From a checkpoint of a small transformer trained on Wikipedia: width 96, 123M tokens.
Each number is 200 + 20 x the weight over the matrix's rms, rounded and kept within 0 to 999. Layers, rows and columns count from 0.

# q: layer 5 attention query, 64x96, rms 0.0737, rows 37-63, columns 0-47
# k: layer 5 attention key, 64x96, rms 0.0745, rows 37-63, columns 0-47
# v: layer 5 attention value, 64x96, rms 0.103, rows 32-36, columns 0-47
# o: layer 5 attention output (transposed), 64x96, rms 0.187, rows 32-36, columns 0-47
q37,238,207,181,184,196,184,187,144,248,212,224,202,203,210,273,176,161,197,191,216,198,192,242,179,221,185,224,193,186,191,215,204,213,206,238,211,221,206,229,248,210,203,224,203,253,225,220,231
k37,220,258,230,192,190,206,180,213,201,223,203,209,182,196,197,201,234,180,207,217,215,231,192,182,207,164,186,245,136,200,222,194,202,177,216,218,205,232,199,229,178,187,193,162,144,212,177,191
q38,178,226,190,200,251,138,203,215,224,198,211,216,226,181,238,233,181,177,230,172,188,229,230,258,211,197,172,200,158,149,200,256,223,160,201,163,187,184,188,207,194,274,165,190,207,223,190,227
k38,190,224,199,170,208,182,205,223,236,205,192,164,214,172,201,193,213,210,209,240,159,238,221,175,236,192,194,171,172,190,229,221,192,181,203,169,222,201,187,199,196,245,208,186,201,197,204,186
q39,183,222,197,219,205,187,203,198,183,226,178,212,196,212,162,185,220,190,228,213,177,230,204,241,210,225,216,203,206,182,212,191,234,195,179,221,157,223,180,142,195,245,221,195,199,177,151,217
k39,213,214,174,205,177,224,241,180,205,172,213,205,195,201,186,214,219,145,205,204,167,204,199,251,202,203,197,228,209,212,230,226,161,186,181,217,177,198,202,168,206,221,207,200,202,238,177,212
q40,174,192,251,172,215,221,168,263,209,167,198,139,211,196,169,246,269,236,216,213,156,224,218,150,169,217,170,186,201,163,219,220,180,161,159,247,170,190,246,186,198,199,233,207,213,236,226,177
k40,206,240,199,239,207,212,197,195,181,182,169,156,217,210,197,264,222,185,218,224,204,173,162,202,169,193,248,244,233,194,184,251,147,177,214,255,201,171,160,190,205,212,203,220,231,200,174,210
q41,235,173,209,193,195,222,208,248,189,168,244,235,204,232,176,224,244,240,200,231,203,181,232,200,183,210,218,173,193,229,234,215,176,204,193,239,233,220,177,190,204,172,213,223,210,245,220,202
k41,207,230,218,201,171,219,185,211,182,167,246,182,183,192,212,240,240,168,218,166,192,180,178,230,178,169,209,167,200,201,175,209,170,177,215,225,155,201,253,218,171,203,240,210,224,171,215,157
q42,169,231,201,193,181,197,146,213,166,164,230,194,199,156,183,203,214,178,184,203,193,179,182,212,206,206,242,201,189,213,185,244,207,210,243,236,252,195,225,167,187,200,173,226,169,208,209,197
k42,181,183,230,199,221,214,230,231,136,172,261,181,222,183,184,183,193,237,234,244,198,208,119,174,189,235,133,234,241,195,181,209,189,180,222,182,215,195,208,239,227,168,169,202,177,192,218,185
q43,190,200,198,263,181,216,170,223,233,209,201,215,182,185,186,219,180,145,213,208,200,165,243,183,212,160,204,199,188,202,176,191,184,170,249,199,222,247,245,173,210,133,180,230,193,196,210,202
k43,156,199,218,225,202,221,186,242,116,190,204,170,234,178,209,225,179,158,215,194,212,179,238,191,247,197,177,200,192,199,187,184,213,195,249,218,173,161,202,219,195,170,189,201,205,215,227,149
q44,212,170,180,223,216,199,210,175,192,207,227,200,215,208,179,205,182,200,207,223,254,228,207,203,175,193,221,207,205,188,183,238,207,202,194,241,230,224,174,193,227,204,207,198,159,199,208,169
k44,252,184,194,217,172,156,221,195,201,213,199,219,220,224,200,182,172,197,216,251,159,230,178,195,169,223,219,192,230,186,201,222,185,188,206,218,205,229,222,205,217,197,165,237,183,219,177,152
q45,222,195,182,210,200,198,202,184,210,182,212,176,199,208,201,207,193,161,227,146,208,230,205,193,184,215,141,202,138,172,193,215,232,170,171,213,184,200,228,191,226,210,191,196,160,189,215,186
k45,225,203,184,177,226,188,215,220,198,257,184,204,231,246,203,220,170,172,190,205,233,162,201,177,182,208,170,235,173,210,188,188,208,227,200,169,211,198,192,187,237,228,197,200,224,224,206,183
q46,206,193,193,216,187,233,227,226,186,203,163,220,208,185,227,193,196,214,188,202,213,175,202,192,204,192,221,195,230,207,197,165,197,243,183,229,180,210,211,213,179,188,178,169,225,191,175,192
k46,206,226,213,216,218,199,189,208,180,229,179,205,185,181,212,181,194,196,202,185,198,207,189,225,225,195,208,202,205,222,216,201,184,191,200,203,219,192,186,202,182,183,203,237,204,195,202,209
q47,237,178,230,228,173,188,185,191,190,182,227,196,163,191,182,230,229,161,138,209,224,224,193,201,228,223,225,158,157,212,185,227,205,211,203,211,205,230,167,146,196,212,180,231,188,195,207,181
k47,117,183,236,167,182,193,197,207,182,196,234,186,181,169,209,242,213,178,152,206,182,212,223,181,235,208,162,194,178,188,201,184,203,102,169,200,213,173,263,166,191,247,201,192,214,247,185,149
q48,247,224,169,185,177,172,215,217,253,212,186,220,180,234,195,220,255,200,215,201,233,224,231,230,179,202,196,205,213,171,175,230,231,241,216,159,235,170,127,210,227,183,196,230,202,206,167,219
k48,216,223,195,208,200,232,173,218,228,168,202,227,185,230,217,206,229,201,155,218,191,228,226,179,199,217,187,184,173,210,182,233,201,194,215,178,219,158,218,203,182,201,189,200,223,180,236,195
q49,234,201,156,178,152,202,218,247,209,248,192,248,217,245,185,157,217,205,194,186,204,196,176,212,187,200,227,209,208,164,194,205,194,259,213,169,239,165,173,202,200,159,199,212,196,208,160,216
k49,225,174,203,176,217,226,175,213,217,153,213,229,221,182,174,192,206,156,182,218,141,220,227,199,225,177,195,212,159,210,219,244,177,221,171,220,215,182,194,195,186,195,200,200,166,144,193,207
q50,183,146,216,204,193,232,205,217,177,221,193,202,192,191,204,178,193,214,197,209,215,229,166,210,218,212,178,200,152,180,196,183,196,194,186,172,186,205,182,177,230,209,194,202,196,193,190,157
k50,203,173,200,227,171,207,255,235,177,196,226,207,174,218,219,193,210,183,204,188,227,161,198,210,183,187,219,232,201,175,215,203,124,210,203,221,187,206,162,206,213,238,196,213,192,200,200,190
q51,182,171,225,171,177,237,197,196,211,227,179,202,187,232,213,225,252,198,228,222,213,224,201,215,210,206,190,186,180,129,178,217,179,190,205,193,180,235,217,188,213,199,205,198,218,204,195,191
k51,193,182,229,191,238,219,223,192,195,246,203,216,163,225,198,214,232,211,218,192,249,185,216,194,178,213,192,216,169,188,168,240,167,240,183,228,215,165,158,182,189,208,213,187,193,201,204,182
q52,175,196,209,189,172,169,196,182,161,178,225,188,197,161,234,188,178,156,195,183,217,225,173,208,186,222,200,179,178,184,219,190,198,189,181,213,213,207,237,188,218,189,174,187,176,217,229,167
k52,200,163,234,159,186,170,223,206,195,230,238,221,195,240,212,133,182,207,222,197,205,175,187,210,194,161,158,202,245,192,183,174,187,188,218,180,152,229,196,178,218,200,239,199,176,216,212,182
q53,224,186,230,193,203,225,183,198,201,184,170,193,215,172,189,159,196,176,197,197,160,206,217,214,221,177,190,184,228,210,186,182,211,200,199,224,160,219,274,212,184,146,189,227,174,199,211,170
k53,200,186,223,218,212,205,158,179,208,200,162,155,231,176,205,202,220,139,209,183,214,187,179,187,191,205,161,180,193,176,202,192,163,190,189,195,145,202,190,203,203,216,184,209,200,192,192,224
q54,212,129,203,174,192,212,214,238,200,227,243,202,171,194,198,234,196,179,209,217,225,195,220,204,218,169,205,157,175,164,203,209,205,235,206,179,211,189,214,220,186,139,221,189,226,235,209,179
k54,180,185,255,208,215,243,198,223,139,202,249,210,169,188,188,186,186,174,182,207,193,175,216,227,161,199,201,181,164,195,158,204,211,230,171,266,162,162,246,201,113,217,203,169,227,168,226,148
q55,213,207,232,180,175,178,171,202,180,181,241,180,234,197,227,222,150,224,192,188,242,203,212,187,202,211,187,168,175,239,162,220,202,171,237,206,175,232,200,234,169,193,190,181,220,204,207,152
k55,209,192,215,225,176,218,240,188,212,222,212,188,221,191,215,211,206,159,227,209,232,223,210,193,201,206,179,233,176,219,169,202,203,191,213,211,131,182,221,162,205,216,207,232,175,201,167,206
q56,182,187,206,175,207,187,160,200,122,210,216,182,198,207,235,209,184,187,172,201,200,226,172,231,205,193,227,188,176,210,196,207,164,197,220,179,213,221,174,168,186,218,216,247,221,181,208,227
k56,183,166,223,203,198,247,236,184,204,199,173,196,163,135,242,202,211,202,217,220,204,202,156,163,200,225,187,217,166,170,223,206,227,203,182,198,213,202,165,209,204,205,245,206,189,209,198,220
q57,173,200,222,215,225,187,204,169,201,221,176,162,243,179,205,198,200,188,187,191,191,207,220,217,174,208,245,164,192,154,229,205,221,195,203,170,206,176,181,197,209,166,191,170,213,213,199,205
k57,176,201,223,192,223,209,219,177,210,199,174,185,205,187,184,201,171,177,228,192,182,194,213,212,214,161,216,238,190,205,168,205,184,167,169,175,219,191,175,192,221,188,209,176,188,203,222,186
q58,174,207,177,199,229,227,172,238,204,211,194,191,236,197,178,235,200,209,206,230,221,179,203,207,148,158,216,205,186,205,182,203,155,181,210,199,227,189,189,179,201,203,177,205,173,200,226,216
k58,221,209,208,197,172,208,154,209,193,209,218,164,205,230,191,200,204,218,175,206,205,201,201,196,213,199,205,188,209,195,149,209,222,196,209,221,199,190,191,214,218,166,173,211,161,216,219,171
q59,211,207,206,171,205,213,220,206,182,234,206,178,232,199,199,195,211,220,202,208,194,209,169,205,213,203,197,250,152,217,156,228,212,213,238,208,222,200,198,223,243,220,181,231,188,197,234,211
k59,184,239,207,200,211,208,201,212,207,185,195,186,227,237,226,178,238,236,214,198,230,201,203,184,204,238,175,220,173,166,253,164,206,220,184,185,203,234,212,182,222,222,197,171,216,200,203,213
q60,183,220,226,119,189,205,181,198,185,244,234,256,192,177,199,171,184,203,156,198,172,174,211,221,239,211,221,185,205,189,198,175,168,213,229,189,196,203,256,213,154,213,196,205,206,178,179,174
k60,172,138,202,222,202,247,195,175,219,232,236,224,144,224,234,223,208,191,184,186,239,183,202,181,212,224,192,183,174,207,214,184,156,190,195,217,168,217,197,244,213,204,224,214,186,175,188,206
q61,172,192,180,157,207,211,189,216,183,195,176,174,218,209,193,216,183,196,202,167,181,217,173,194,231,202,206,203,214,192,183,240,245,181,177,228,197,163,184,187,198,198,221,186,227,170,215,213
k61,231,192,222,186,213,220,239,147,218,232,157,231,199,224,230,217,167,231,250,217,168,174,152,159,215,229,249,198,235,196,225,186,194,243,208,161,181,208,164,205,198,212,239,190,207,249,194,222
q62,233,224,211,217,184,177,218,154,219,159,203,197,201,195,194,199,184,176,236,242,201,180,207,194,198,233,199,219,194,220,180,202,195,185,208,204,190,255,191,255,190,189,185,195,225,191,231,209
k62,206,200,195,215,189,171,201,213,196,176,235,205,238,208,193,183,180,198,231,169,228,187,227,201,168,187,198,203,180,212,192,209,193,164,212,184,200,257,224,191,188,194,193,187,233,214,190,243
q63,172,169,180,170,220,212,207,216,192,224,226,181,179,238,159,196,195,174,223,203,208,206,184,212,192,176,188,197,180,164,193,192,167,192,211,185,153,199,201,196,211,241,229,231,202,236,188,216
k63,199,219,213,200,166,180,186,202,208,232,232,207,179,212,200,181,226,242,199,203,197,206,178,210,167,162,191,198,207,188,179,181,189,246,229,174,202,139,183,200,185,233,182,189,205,190,186,196
v32,189,190,194,183,196,192,208,201,224,195,196,190,192,185,180,192,197,184,195,224,200,157,204,220,192,210,198,157,180,197,212,195,181,182,215,192,191,214,178,171,213,212,154,194,232,206,210,185
o32,240,232,197,222,217,193,192,180,225,158,201,215,208,203,221,199,179,202,216,175,192,192,166,187,204,202,216,192,240,199,194,171,230,219,207,215,218,195,208,209,204,194,236,207,181,198,196,211
v33,205,203,202,198,211,203,206,199,208,201,200,188,211,199,209,203,197,213,196,216,190,184,184,199,204,187,202,212,201,208,168,179,194,192,194,206,219,208,191,206,190,184,225,211,199,196,198,211
o33,207,211,206,217,207,194,199,201,179,214,200,217,206,188,204,212,189,177,212,203,214,219,209,208,188,199,202,207,195,184,215,201,233,211,210,188,177,209,195,206,191,218,164,190,199,204,206,190
v34,185,221,202,215,199,243,186,227,233,183,166,195,196,176,219,200,173,189,187,251,239,149,213,161,173,184,202,183,190,196,165,244,142,218,189,187,175,169,200,252,203,204,189,252,203,173,197,224
o34,235,226,215,179,193,200,291,195,149,202,229,217,225,217,182,204,215,198,162,217,213,203,271,162,203,217,186,192,209,196,230,148,268,227,187,221,212,173,159,202,220,170,211,168,176,222,189,156
v35,188,197,210,187,199,205,190,178,189,200,200,209,163,202,198,173,216,181,224,168,210,206,207,201,192,206,201,200,203,199,213,205,198,189,219,197,194,204,200,194,204,208,176,188,203,211,192,190
o35,210,179,194,202,193,198,213,209,235,170,192,221,216,186,207,232,170,232,165,234,173,196,177,195,203,204,206,196,198,208,197,216,189,208,195,217,212,194,194,201,191,201,221,223,217,180,217,210
v36,188,215,194,194,201,207,217,199,202,200,178,195,170,201,204,199,188,179,192,191,196,183,187,188,204,180,201,204,167,197,194,187,177,208,208,218,207,209,193,228,203,193,199,220,185,185,214,210
o36,227,194,212,236,232,191,198,201,190,183,225,201,205,209,195,200,206,211,209,225,204,209,225,197,183,193,214,197,201,176,188,183,195,196,207,181,208,210,189,183,185,210,198,196,208,206,185,211